Weights of a small GPT-style language model, trained from scratch on English Wikipedia: 23 layers.
Each number is 128 + 32 x the weight over the matrix's rms, rounded and kept within 0 to 255. Layers, rows and columns count from 0.

# layer 20 MLP down (transposed), 512x192, rms 0.176, rows 300-345, columns 0-47
[[139 155 141 118  56 118 115 121  95 114  83 124 132 148 112  97 148 156  87 212 171 211  87 119 100 146 152 126 107 156 154 122  76 108 157 156 157 111 189 161  61 165 143  98  64 119 123 186]
 [134 133  97 143 130  84 109 145  86 142 121 159 143  86  86 157 154 132 151 151  79  87 156  93 128 139 205  97 133 114 117  93 115 107  96 130  89 154  97 150 153 112 138 116 148 109 160 134]
 [153 181 139 130 101 150  72 129 119 138 110 165 192 141  97  82 174  86  79 112 188 114 135 108 114  95 119 152 157 135 137  98 118  69 171 145 162 161 109 178 110 106 129  78 144 177 179 119]
 [127 111 144 113 149 105 101 145 151 114 101 100 131 156 109 142 173 127 126  90 126 149 120 120 113 127 137 170 106 160 139 150 119 126 131 152 186 130 235  99  92 148 143 142 166   0  49 131]
 [ 87  87 133  99 135 153  75 150 151 126 146 121 147 142  98 134 194 184 147 134 158 113 133  82 153 103 158 100 104 121 138 119 143 116 143  74 158 120  47 102 114 151 109 130  84 106 140 108]
 [166 108 165 136 102 146 119 168  89 120 102 121 136 115 149 167 188 151  49 116 128 162 138  90 146 140 214 126 121 155 109 116 113  13 161 139 135  95 142 108 195 104 166 110 130 152 134 159]
 [172  66  51 156 139 155 152 129 150 142 152  71 128 154 107 127 192 158 122 100 115 107 114  82 143  85 133  93 133 126 112 130 181 105  82  71 138 130 161 182 121 128 180 143 129 157 137 165]
 [ 87 115 142 146 139  68 139 156 137 112 185 150 180 146 118  87 137  97 107  79 153 118 127 105 166  69 148 158 121 147 114 117 122 113  80 131 150 120 148 153  73 152 182 152  56 113 118 158]
 [137 157 116 126 128 153  62 138  56 138 131 102 163 169 118 142 140 108 117  82  47 151 167 129 147  90 122 124 154 107 129  98 110 119  99 191 176 110  10 122 119 152  86 151 125 173  85 114]
 [142 108 236 139 137 125 119 103  84 146 119  86 139 123 155 100  99 153 145 155  83 113  98 134 146 139 132 168 176  85 184  93 145 108  58 101 127 115  67 106  94 151 148 131  82  87 153 112]
 [117 120 164  88 126 190  62  80 128 120 148 153 178 110 140 117 125 148  73 132 110 101 149  91 143 138 140  80  79  78 152 108 161 171 168 112 120 111 190 108 155  95 154 183 114 168 142 191]
 [113 129 140  79 142 104 120 145  66 116  89  92 155  70 117 119 201 148  65 121  68 150 171 156 160 148 111  57  96 150 181 144 161 185 156 151  49 107 214 195  97  99 160 137 137 217 130 164]
 [ 99 128 139 140 144 131 167 113 107 102  82 192  97 196 146 161 163 185 155 129 141 143 103  92 147 137 153 101 112 109 142 102 172 136  61 157 156 138 158 139 177 104 174  98 134 143  76 140]
 [170  99 108 135 168  77 149 166 161  86 131 128 148 136 130 121  96 109 138 180 165 110 117 122 167  95 114 150  89 160  95 148 123 138 145 122 146 100  89 103 102 151 118 146 140 105 106 174]
 [ 89 115 148 102 153 152 169 117 127 143 154 116 127 125 170 103 160 111 149 142 155 126 111 124 137  83 163 133 131 159 151 149 129 127 140 159  87  87 131 114 100 156  58 138 142 139 101 161]
 [139 106 135 154 135 131 195 108 198 164 112  74 125 148 141 147 124 115 133 173  87 111 126 161  64 157 142 162 128 112 148 203 172  89 114  96 127 110 171 144 159 162 103 134  99 171 125 119]
 [136 147 131 116  74 119  83 125 135 126 128  75 100 148  99 164 104 145 131  94 112 125 117 113 162 106  87 140  84 131 128 186 109 106 176 165 105  81 255 105 115 135  72 188 108  97 114 163]
 [104 152 160 156 130 173 131 137 112 198 181 109 168 165 111 150 126  50 114 148 101 155  79 125 102  94 130 165 155 132 137 166 131  95 100 115 140 144 152 169 127 100 125  72 164 140 134 171]
 [128 152 190 166 117 124 130  99 142 120 147  95  92 160 105 127 101 141  83 145 115 136 106 129 137 104 187 135 114  86 105 196 100  84  68  69 101 151  58 105  62 195 135 183 104 111 144 148]
 [145 142  93 129 111 124 177 130 161 117 180 164 101 121 115 148 193 108 119 101 102  96 139 155 135 148 176 107 148 139 168  98  57  96  94 135 109 128 187  95 159 155 186 123 116 148 116 195]
 [117 103 116 125 160  87  99 145  81  60 149 110 111 144 166 147  78 134 113 231  94 125 125 102 166 138 133 132 146  86 131 112 132 105  78 146  93 131  97 165 117  67 176 107 153 157 121 133]
 [163 112 101 142 132  97 142  70 104  91 138 144 152 107 136  74 114 101 131 100 134 150  82 129  79 133 211 109 202 100 165 176 157 106 111  56 186 167  54 201 155 107  77  99  77 137 122 120]
 [136 160 159 137 132 142 176 126 113 140 106 181 122 118 113 101 160 122 139  75 195 183 130 128 125 114 199 184 136 118 117 157 146  58 162  85 160 110 125 182 130 132 139  71 153 150  88 115]
 [ 98 110 159 120 123 113 164  83  96 117  99 194 130 153 172 177 134 146 117 170 164 125  96 149  71 149 181 159 119 138 111 114 142 118 147  99  89 100  77 106 102 101  84 142 138 146 136  67]
 [113 106  94 149 117 149  72 120 149 101 116 131 161 150 132 133 149 140  99 117 120 161 133 150 142 119 122 200 114 157 107 108 104  81 154 101  99 114  48 179  73 134 124 109 137 136  81 136]
 [132 108 143 135 143 132 125 169 144 149 103 129 130 144 106 127 150 141 175 145 139  88 128 109 113 113  83 100 136 159 170 105 187 126 137 133 133 139 162 123 151  72 137 132  98 146  95 155]
 [134 170 152 173 125 156 172 152 145  62 119 142 167 119 118 118 192 115 171 114 158 151 153 151  89 130  95 188  98 152 148 125 121 175 173  71 138 122  76 230 152 113  95 129  78  95 111 110]
 [109  62 125 152 125 143 114 161 185 163 175 109  94 132 107 117 124 146 147 107 135 113  99 179  46 147 162 163 126 129 140 113 112 103  92 133 151 128 119 103  41 173 127 150 167  99 130 131]
 [ 74 120 114 163  82 116  96 115 102 202  61 177  85 143 127 160 117 105 141 142 105 108 127 130 118 113 156 174  85 175  87 112  97 123 151  96 112 184 149 126  99  83 137 130 100 146 176 119]
 [109 126 138  98 125  88 163 170 130 126 125 140 104 127 148 137 118 133 163  70 129 150 138 119 134 169 114 152 173 111 103 171 158 155  95 166  96  75 124  71 147 147 126 134 104 170 100  81]
 [140 202 100 156 144 136 124  87 100 105 115 165 149 175 142 141  92 131 110  90 154 135 103  80 128 155 171 156  84  95 113 123 149 180 154 167 112  83 244  56 106 169 155 175 125 197 158 135]
 [128 190 125  86 151 111 125 176 169 145 145 143 133 100 143  78 148 135 167  84 140 124 151 195 118 142 135 114 115  83 198 154 137 113  85 147 125 118  55 102 129 136 159 107 128 134  99 140]
 [164 179 143 102  75 125  64 152 139 132 145 148 151 130  94 113 134 118 135 171 147 168 123 132 130 165 123 153 132 168 123 145 167  97 150 131 212 159  87 141  95 134  94  55 153 149 117  85]
 [172 148 121 133 163 127 104 165 136 105 138  94 112 127 147 124 147 111 143 115 126 142 131  96 179 146 113  88 166 133 130 170 172  98 104 136  75 132 200  44  91  87 112  91 117 150 179 120]
 [171  96 146 132 159 129  80 141 163  84 131 101 112 188 132 166 135 184 109  99 149 164 147 112 175 158 167 117 182 156 149 162 186 126  96 126 115  93  97 158  99 170  98 160  65 188 137 191]
 [ 87 166 129 123  95 196 117 140  95 108 105  91 119 118 101 194 164 138 118  89  87 134 109 106 134  86 130 153  94 154 149 117 102 135  88 136 190  78 142  47 126 130 119 199 120 151  38 150]
 [160  74 129  75 117 105 166 154 172 185 130 119 151  77  93 108  55 155  66 184 130 114 167 122  65  66 133 171 131 154 200 122 101 106  59 144 178 159 106 189  70 126 122 172  98 104 161 173]
 [171 102 109 109  93  75 101 135 156  90 125 126 166 176  74 168 120 147 111  77 166 106  94 126 176 128 152 146 203 146  98 178 137 113 153 146  84 143 166 107 128 114  88 134 172 150  52 148]
 [ 86 105 135  90  97  99 150  41 154 160 122 143 120 194  94 146 150 150 131 116 103 156 136 127 110 103 124 161 146 133 140 118 122 159 145 162 154 145 199 144 130 123 157  70 128 104 166  86]
 [114 133 167 143 173 133 156 127  75  68 111  99 109 120  51 158 101 139 119 164 115 150 100 165  91  98 102 143  94 132  56 189 159 168 151 161 113 152 193  76 143  97 106 185 142 117 150 135]
 [109 104 153 111  42  97 144 134 196 149 105  86 159  70 126 113 102  93 150 135 127  92 188 106  92 104  78 102 139 167  93 117 124 193 112 123  74 158  55  94 172 105 107 149 119 162 130 157]
 [122 120  93 171 136 158 162 147 131 151 117 147 143 150 136 141 149 117 160 121 163 134 182  81 119 154 131 145 164 113  68 109 155 170  88  99 126  79 141 125 122  76 108 111  96 118  85 132]
 [115 186 127 133 132 143 155 110 148 131 150 151 139 119 170 161 136 153  75 144 132 138 105 101 109  93 161  94 171 120 144 161  80 160  98 144 147 193  78 170 125 114  92 172 106 138 123  91]
 [116 106 120 167 100 195 109 107 124 165 146 136 144 174 107 170 133 167 137 195 112 161 121 205 132  78 107 141 146 130 144 103 126  81 148 142  96 102 114 177 166 129 114 124 140  43 107  93]
 [ 73 149 107 161 105  82 101  98 138 140  90 140 110 136 176  63 111  67 116  77 128  60 119 137 165  49 128  79 129 148 124  80 157 171 184 132 146 128 124 139  70  90 125 140 160  72 134 154]
 [ 80 154 123 181 112 109  66 101 100 162  80  88 146 105 162 129 133 163 165  77  92  81 158 149 123 128  80  97 117 192  97 118  90 132 163 128 100 120 151 163 118 152 142 134 126  90  55 129]]
# layer 20 MLP gate, 512x192, rms 0.169, rows 301-346, columns 0-47
[[180 131 122  81 126  39 105 144 135 142 121 163  79 112 102 136 137  61 141 131  77 185 121  68 188 174 115 104 127  50  94 128 126  93 150 117 160 139  82 138 124 102 137  94 138 162 103 117]
 [127 125 107 170 155 111 129 140 180  96 181 160 115 185 125 100  97 174  88 116 102 107 146 134 174 126 146 129 145 158 106 153  64 128 164 195 128 121 105 124 154 172  73 105 113 148 129 113]
 [ 96 111 120 167 115 115 142 127 109 180 116 138 107  91 153 109 130  95 161  96 149 106 101 152 160  79 108 118 123 113 126 110 145 161  82 114 108 143 159 153 139 139 136 160 130 126 121  61]
 [146 140 111 100  93 166 200 143 155  97  71 130 111 136 180 133 149  86 152 105 136 146 174 170 141 153 117 120 163 195 159 175 148 152  83 133 139 186  92 178 114 153 131 145  83 200  97 126]
 [121 125 103 151 135 128 129 109 158 102 106  83 127 142 112 125 160  79 106 110  70 186 150 112 103  98 175 117 142  60 104  94 144 100 122 121 198 165 136  95 142 122 122 136  95 155  77 124]
 [123  84  97  92 165 102  87  52 156 152 144 161 107 144 142 173  67 107  88  86 127 143 163 147 102 127  81  99  74 124 130  82 143 125  79  98 149 169 120 134 135  87 120  46 105  96 128 203]
 [123 126 115 132 105 216 131 143 103 162 148 120 154 170  82 116 161 119 180  97 142 153 129 125 158 110  81  93 159 187 180 124 160  93 135 155 155 161 157 183 154  89 107 104 127 165 111 150]
 [197 146 118 104 154 149  89 123 139 119  92  44 151 103 189 105 132 155 125 212 107  86 154 115  83 162  81 131 105 107 104 105 121 113 119 138 150 134 146 146 170 144 145  62 109 168 130 109]
 [163 163  88  85  90 116 158 108  85 138 142 121 130 103 119 145 180 131 125 155 127 132 186  22 152  29 117  79 100 171  71 122 151 120 153 105 147 148 125 181 125 153 138 155 133 125 130 108]
 [109 106 126 126  93 124  74 170 103 132 164 127 104 101  89 106 141 125 101 166 188 107 113 171 110 178 146 113 109  68  99 109 117  96 191 142 142 104 106 114 107 135 137  87 130 144 101 166]
 [129 166 141 112 113 143  72 167 101  98 150 134 181  57 115 161 123 171  86 110 101 191 152 117 136 131 106 138 108  72 154 133 175 127  53 146 100  98 151 179 132  89  99 173  81 147  71  91]
 [108 141 133 118  59 131 190 155 133 163 126  73 153 134 158 117 143 115 137 149 137 134 117 131 121 124 117 127 117 146 117 129  89 122 139  91 148  69 129 172 157  92  54  91 122 137 132  94]
 [103  89 106 121 164  96 133  61 137 104 112 133 122 128 114 165 129 155  98 119 140 197  78 199 151 149  80 108 134 147 157 132 108 115  99 147 133 142  47 105 119  72 135 128 144 118 140 111]
 [131 183 184 102 174 126  92  78 182 127 127  82 119  93 164 190 128 128 119  75 126 135 117  95 103 142 190 154 184 160 137 137  35 110 100 113 192 133 126  96  73 141 115 182  67 121 100 113]
 [176 122  85 168  39 110 146 144 141 157 185 183 134  91 123  81  93 121 100 129  96  83  90 180 123 102 152 145  57 168 121 131 163 100 106 110  97 138 165 171 125 129 130 138 110  86  36 107]
 [120 103 182  30 137 101 149 112 109 176 156 130 136  47  99 166  77  98  84 156 145 118 139 145 101 114 176 158 165 180 165 148 129 119  67  70 160 145 188  70 168  49 214 146 161 120  98 113]
 [ 95  83  79  97 152 115 109  85 169 196 129 118 111  88 129 112 133 166  53  88 129  99  97 145 173 108  76 141 159  63 101 158 151  97 136 141  67 131 111 124 147 131 113 122 161  84 107 156]
 [155  69 165  97 100 136 152 130 113 106  93 110 128 142 145 146 181 111 149 103 140 111 177 131 111  82  94 117 115 107  87 124  46  60  71 140 132 161 124  99 108 143 146 187  86  95 103 162]
 [ 90 127 106  79  97 154  82 113 144 103 118  98 155 126 118 104 105 122 169 167 184 146 125 107 151  89 109 120 159 103  65  93 158 113 106 109 123 165 111 122 138 108  97 164 101 109 147 115]
 [101 146 128 134 185 156 180  89 117 134 155  84 100  97 131 166 146 112 145 116  78  95 107 144  95 156 159 162 118 120 201 124 138 178 125 154 146 187 212 166 102 101 182  77 124 117  91 129]
 [137 143 112 159 163 123 108 100  83 101 115 171 101 173 119  67 103 159 149 117 116 114 122 123 129 152 102 116 141 123 124 163 159 142 103 175  60 151 118  92  93 105 109 147 134 144 152 104]
 [112  73 113 141 132 117 141 134  89  92 146 159 112 152 152  86 109 141 114 146 143  84 115 145 123 165 102  81 167  80  88 119 135  97 166 125  86 171  87 148 155 163 142 117  73  91  90 137]
 [182 191 172  96 124 127 158 111 124 123 122 109 110 126 128 157 145 165 203 137 199  84 146 119 155 172 135 121 136  86 171 109 110  98 118 117 118  90  89 164 137  88 138 109  91  67 104 139]
 [129 112 108 134 142 111 107  99 112 127 160 107 135  69  97 180 148 171 137 127 101 163  84 100 140 117  97 157 123 138 125 167  71 139  95 122 160 145 163 125 102 134 115 142 132 142 154  65]
 [116 106 121 125 127 139 171  51 118  94 129 173  90 114  81 145 155  77 128 177  72 117 104 166 107  51  91 134 104 122 116 134 125 115 180  99  89 133 115 133 125 111 146 112 115 109 116 100]
 [ 69 141 110 118 123 151 146 125 114 120 145 187 161 125 155 187 143  93 159 186 114  88 107 114 166  74  61 187 132 135  83 140  92  89 101 118  74 100 107 105 114 175 115 107 114 134 171 147]
 [105 129 141 165 135 111 134 129 161  92 135  76 102 125 127 130 171 156 159 126 171 114  76  51 105  92  83  94 153 207 166 125  76 119 136  91 134 100 115 144 160 149 182 113  87 117 149  89]
 [139 167 164  88 132 130 141 144 121 177 145 187 133 157 172 199 129 130 142 101 192  64 148  99 152 130 143 170  65  69 153 144 125 199  72 157 159 111 118  87 166  77 158  97 190 130 133 164]
 [161 165 143 156 155 131 154 167 150 103 161 136  90 148 143 157 118 131 105  97 146 103 147 123 191 158 141  95 122 131 159  49 166 124 114  85 137  92  63 170 143 137 138 128 100 102  62 115]
 [102 171 191 116 124  80 181  63 191 136  89 115 101 184  84 117 145 119 112 142 130 114 151 147 102 155  49 130 175 147 133 111 122 140  74 128 125  95  95 169 112 170 130 111 116 161 164 145]
 [148 167 145 175 103 150 140 115  82 103 113 102 129  51 138 114 167  92 159 124 135 174  73 117 118  84 103  78 106 141 103 117 121 177 113 105 141 129 126  94 112  74 106  60 126 147  67 152]
 [ 91  91  89 109 146 168 142 108  78 136 102 120  95 184 169 134  85 132 163 154 103  96 215 109  98 110  90 129  87 104 118 129 150 101 153 113 118 162 113 107 119 173 132  85 194 127 140  63]
 [ 67 128 119 125  98 112 137 117 225 152 104 192 137 158  92  91 148 111  98 112  70  62 106 102  73 148  86  99 106 161 126 146 141  94 114 174 147  87 117 144 111  77 106 116 143 127  57 207]
 [ 59 125 178 145 141 126  92 114 189  85 139 142 145 112 123 131 150 112 114 165 159 116 106 131 193 128 112 117 185  72 158 131 144 174  95 148 118 115  39 117 156 164 186 130 146 104 189 197]
 [ 78  70  41  93  98 110 139 138 154 133 158 109 123 100  89 255  72 154 115  95 157 133  68 112 119 141 163 142 109  92 129  80 105 102  95 191 176 138  92 150  84 107 123 135 128  90 129 124]
 [110 213 123 123 129 167  97  93 201 111 126 137 120 122 137 108 116 179  95  99 120 101  48 170 176 165 128 109  96  94 145 156  92 118 109 162 113 170 108  55 153 128 121 114 148 105  88 103]
 [118 134  84 143 163 105 154 160 135 171 184 132 160 101 105 136  79 164 173 119 128 141 183  51 155 130 131 152  92 201 172  64  68  97 145 122  76 155 115 114 138 147 126 146 146 119 131 136]
 [ 99 102 117 128 123 140 144 132 111 117  80 168 105 179 114 132 159  91 181 143 120 149 159 109 113 193 141 134 153 139 111 115 119  45  94 170 153 123  83  94 108 114  46 141  79  67 124 133]
 [133  78 114 164 150 131 189  82 158 117 148 133  75 116 144  96  93 182 116 170 133 149 154 118  84 155 132 123 161 168  82 125 153 116 134 112 141  57 130 122 122  76 137 178 146  50 117 107]
 [105 136 112 166 153 110 136 142 113 118 186 161 122 117 163  89  80 120 153 100 107 112 112 127 138 123 107 140 185 125 123 121 128 131  86 131 124 112 125 205 138 130 143 207 104 102 128 178]
 [128 102  89 104 132 126 138 130  85  80 167 153  92 120 148 159 129 138 146  68 100 145 164  79 128 146 142 106 113 108 111 117 138  74 167  88 134 185 137 128 159 155  97 109 171 163 140 100]
 [ 98 132  87  77  73 118 115  84 152 141 158 120  61 141 184 103  78  72 111  78  61  98 194  97  80 160  87 144 103 162  95 165 102 148 131 125  72 180 160 162 125 116 170 115 104  99 102 165]
 [153 129 111 121  91  88 138 145 128  82 157 165 114 120 121  87 114  85 162  96 148 138 153 100 161  66 179 158 153 169 144 138 100 199 141 155  87 142  79 160 114  74 130 149 163 145  96 130]
 [175 172 152 145 109 104 142 147 133 169 169 121  85  95  74 170 171 134 104  61 140 124 126 100 170 136 128 220 119 156 145  55 127 137 186 131  90 132 150 199 112  89  88 142  78  87 119 123]
 [ 99 106  85 158 102 104 158 142 163 114 154  41 135 131 178 172 112 132  83 134 120 144  75 111 180 148 119 123 157 119 130  81 137 158  92  92 100 101  64 136 113  84 117  79 133 191 161 114]
 [ 89 148 145 116 184 136 120 107  92 144  89 136 119 122 204 137  90 212 164 116 137 142 164 120 142 120 115  89 120 126  77 146 176 134 107  99 140 143 144 130  89 124 105 137 138 101 108 160]]
# layer 20 MLP up, 512x192, rms 0.177, rows 301-346, columns 0-47
[[165 162 130 147 120  80 163 167 130  90 156 151 110  72 171 125  83 128 150 101 220  99 134 153 170 140 146 110 133  86  87 135 194 117 100  98 115 107  96 131 119 140  58 135 137 137 154 111]
 [ 97 100 150  94 106 151 117  57 109 166  65 109 116 114 141 126 153 135 146 114  94 148 146 190 186  87  90 126 124  78  86 150 169 172 107  99 118 123 104 130 163 128  75 156 111 146 118 139]
 [103 122 121 138 125 126  72  49 118 142 143 139 171  85 150 109 120 100 101 143 119  83  99 134  85 177 180 204 124 112 160 120 135 146 139 131 147 128 140 124 127 114 126 124 101 160 117 146]
 [120 144 142  88 135 127 210 164  83 129 132 123 150 158 104 117 147 165 154 100  14  71 154 147 106 131 126 122  67  94  63 101  70  84 152 153 148 115 170 137 149 115 148 143 107 126 105  85]
 [131 145 176 118 159 127 156 127 199  77 121 130 129 154  96 157 173  87 163 115 106 116 101 119 149 113  88 139 110 154 112  91 115 110 126 182 152 111  80 116 138 106 107 149 161  82 134 169]
 [159 134 143 101 107 141 159 133 171 119 128 165  92 105  84 147 131 117  62  90 114 162 120 103 101 125 129 144  78 157 150 178 156 133 178 117 145 119 116 178 113 104 168 146 103 157 107 124]
 [ 85  54  88 130 108 106 111 102 111 142 170 152 115 128 120 118 134 157 125  86 209  78  41  92 115 145 156 120 131 116 137 142 149 142 123 137  78 133 107 152  90 111 130 195 135 101 142 155]
 [115 169 156 143 112 159  72 151 109 145 122 108 176 117 125 138 102 151 102 178 117 113  99 158 108  98 177 101 155 157 102  76 143 126 104 119 224 102 167 158  77 164  78 179 115 130 155 201]
 [194 146 138 133  85 156  56 153 104 123 116 142 175  85 103 130  71 121 117 167  95  94  87 111  99 126  95 168 105 100 113 181 109 155 142 102 173 148 129 142 176 135 102 150 153 131 142 117]
 [109 157 155 136 162  78 109 110 145 107 121 158 131  82 137 166 194 163 189 131 138 133 154 125 135 143 113 116 132  69  83  62 122 100  64 132  91  93 156  96 138 128 141 124 180 187  64 126]
 [130 137 146 157 201 105  84 122 120 115 111 145 103 127 135 162  79 123 179 134 112  88 132 192 126 165 155 117 179 150 105 156 128 129 195  73  68 116  79 174 157 120 108 159 146 152 167  80]
 [152 124 150 104 128 102 170  94  96 105 179 169 120  98  99 103 132 127 154 117 134 111 184 151 160  60 120 113 159 139 128 148 135  81  89 163  67  76 145  97 177 149 170  87  82 142 131 175]
 [169  64 104 169 117 110  98 131 108 102 126 111 146 139  93 146 140 110 180 136 148 124 148 111 115 121  76 153 137  95 146 119 137 120 172  97 159 127 107 153 125 113 129 141 145 129 124 140]
 [138 140 158 145 159 162 131 132  80 111 189 185 167  99 139  83 116  96  73  99 144  80 101 157 112  82 133 149 109  89 154 104 109 129 126  97  66 177  93 110 124 100  91  98 210 106 142 123]
 [ 85 111 138  93 142 119  84 130  80 142 144 159 119 126 138 141 150 110 126 149  95 203 117 105 112  98 172  82 128 148  84 192 117 121  80 139 124 104 112  63 167  51 115  81  84 118 131 107]
 [122 109 114 137 175 140  97  94 186 146  95 163 131 141 106 130  78 133 125 113 149 161 133 139 138 167 123 183 112 114 166 135 116 157  99 180 130  99 176 164 136  96 128 121 192 192 102 171]
 [180 120 107 131 181 154 141  89 124 120 136  88  73 124 114 156 203 148  36 163 154 179 160 192 161  97  72 142 166 155 141 140 131  91 130  97 122 169 101 156 165 177 113  95 119 146 204 161]
 [191 104 157 134 114 171 116 111  82 128  77 132 138 103 140 161  83 105 130 101 148  98  87 145 149 190 153 141  85  76 164 142 158 164 114  98 158 122 140 125  94 143 111 136 120 125  70  84]
 [138 128 117  73 112 110 144 149 112 103 105 109 103  36 116 112 142 118 144 130 189 142 141 136 178  80 133 141 131 114 108 151 172 135 118  87 111 132 160  96 150 111  87 158 135 101 152 101]
 [ 90 111 104  76 105 143 114 187 150 136 139 169 142 109 137  99 115 173 158 108 147 105 143 157 152  83 117  64 136 137 132 109 113 100 107 155 131 121  97 126 113 131 153 134  65 115 142 150]
 [119 177 113 123 123 162 111  97 145 110 130  82 133 135 141 104  92 137 137  86 144 156 161 162 115 156 144 136  98 103 150 115 196 101 143 163 111 109 137 109 114 108 152 140 111 113 120 123]
 [109 102  88 145 141 135 113 129 105 101  99  91 147 158  83 136 168 134 141 123 133 120 166 155 118 150 148 132 147 117 134  56 110 162  91 177 149 112  73 100 130 129  90 173 135 193 174 136]
 [163 121 106 127 179 106 121 135 126 152 117 131 128 134 127 139 127 103 128 104  75 113 143  83  52  94 151 135 198 125 101 113 127 166 116 136 169 149  94 133  99 152 132 181 119  90 176 101]
 [122 157 153 160 126 139 153 110 135 133 163 122 111 172 163  94 101 120 150  94 118  45  93 105 127 139 111  88 165 129  93 154 134 127 137 171 124 153 146 100 139 116 126 121 144 117 123 147]
 [163 154 128 171 107 123  93 136 136 110 168 150 134  98  86 157 113 199 195  83 166 183 123 161  46 147 160 133 123 142 108 118 125 138  73 117 102  72 130 177 163 159 135 122 120 134 116 108]
 [170 125  94 153 140 159  95 102 102 172 168 119 137 118 138 102 173 134 128 103 181 137 165 149 105 146 132 173 109 188 116 147 103 123 114 146 158 141 101  74 133 191 113 128 129 121 159  82]
 [141 137 175 136 145 116 121 130  99 114 125 134 106 136 230 171 117 137 119 143 182 151 165 149 109 112 147 158 134 101 124 117 108 138 125 129 142 141 120 105 184 121 135 165 129 145 168 186]
 [172 140 195 125 174 127 119 113 136 149  93 106 136 105 144 158 132 177 126 113 127  94 154  97 104 113 154 163 187 108 109 118 104 174 122  97 107 141 137 149  61 109 107 156 121 150 119  83]
 [157 132 130 119 122 209  75 126 118 199 145 202 140 114  92 115  99 130 147  94 152  97  85 142 105 128 126 124 178 156  59 104 121 122 128  90 159 107 120 130 126 174 110  73 147  91 146 116]
 [154 137 118 165  71 175 146 102 186 124  99 166 148 125 133 108 139 171 158 152 144 144 131 144  81 153  91 120 147 108 116 106 118 165  62  78 130  72 146 162 102  84 110 128 104 156 210 117]
 [158 160  70 131 170 130 131  74 114 169  95 157 110 168 127 127 158  90 121 105 201 145 121  50 138 115 163  88 103 145  78 136 120 130 137 131 141 111 120  98 160 108 148 131 111 140  79 140]
 [ 92 160 137 100  76  90 162 128 106 128 154 120  35 114 142 129 156 136 143 134 155 106  87 132 106 128 132 135 143 184 157 171 151 124 116 103 182 128 114 152 140 106 126 164 131  83 111 108]
 [ 99 175 121 165 152  97 170 155 193 147 147  72 113 154 149 134 185 180  72 107 128 101 123  80 111 120  95  82 164  55 104  69  86 132 110  89 148 105 116 175 107 124 128 109 119 169 108 148]
 [105  44 186 106 124 126 137 104 161 129 122  99 160 107 144 104 135 131  95 125  91 135 135 145  74 132 101 173 109 145 135 127 111 145 171 121 152 156 141  99  90 182 157 119 131 133 117 113]
 [155 143 168 138 120 115 119 152 101 130 133 156  85 118 141 138 153 152 126 150  88 148 184 127 164 123  70 126 180  61 114 178 101  91 170 126  68  88 120 126  89 125  90 150 177 125 106 147]
 [135 129 136 157 215 145 142 106  55 107 131 122 153 159 121 153 102 149 122 117 122  50 134 206  50 154  89  99 133  98 126  77  95 179 167 136 151 114 155 157 118 104  66 109 139  30  88 148]
 [ 81 143 155 148 163 141 136 135 132 131 170 130 142  52 151 138 150 118 143 170 132 158 157 144 126  72 133 138 101 161  79 180  51  82 151  66 144 143 128 103 185 129 115 139  90 111 192 126]
 [ 84 115 108 119 172 115 116 113 128 102  94 151  51 152 123 125  59 166 139 150 119 134  70 116  82 149 153 178 147  87  95 139 179  79 106 116 124 146 143 136  88 140 121 178 112  92 122 130]
 [150 132 148 159 157 173 149  96 152 106 148 147 130  92 115 127 117 102 108 114 168 194 131 155 107 154 116  97 158  62 125 124 127 132 148 174 133 211 118 121 116 102 154 138 151 197  94  96]
 [119 163 106 159  48 114  66 150 136 167  91 122 136  99  79 111 157 149  63 107 125 137 147  77 147 177 135 100  90 167 123  84 130 152  94 130 143 147 132 162  92 185 144 150 143 101 171  91]
 [159 150 129 119 140  63 134 133 153  99 118 142 136 123 160 139 173 188  87 106 104 155 175 122 199 122 104 125  82  86 130 114  87 126  83 120 123 156 127 121 121 153 107 140  68 112 109 156]
 [139 158  39 169 135 183 186 123 180 146 131 173 151 153  96 105 116 141 183 188 154 162  40  60  93 162 118 159 151 196 183 124  84 150  58  94 148 172 146 131 151 158 173 136 212 118 112  83]
 [130 103 133 143  81 189 150 101  75 140 170  69 170  77 173 145 147 139 132 143 161 143 132  83  84 103 115  87 145 127  89 144 157 136 110 130 200  83  93 104 124  89 156 126 162 179 137  87]
 [132  73 130 103 191 172 131 138 114 134  83 138 138 145 130 191 115 150 168 162 108 142 149 155 162 164 125 120 118 164 159 124 154 131 115 132 147 115 130 177 154 155 153 172 145 132 160 146]
 [107  92 114 118  91 119 195 107  40 154 140 153 176 169 111 129 146 128 120 122 133 109 118 119 102 160 142 110 139 160 128 119 114 167 103 161 137 129 164 104 147 165 146 166 149  66 128 172]
 [111 177 117 102 124 117  87 145 119 135  88  86 117 128  90 119  86 115 132 147 162 112 155 116 145 157 165 162 191  61 125 129  97 167  80 178 119  85 124 189 168 122 170 124  98 128 135 221]]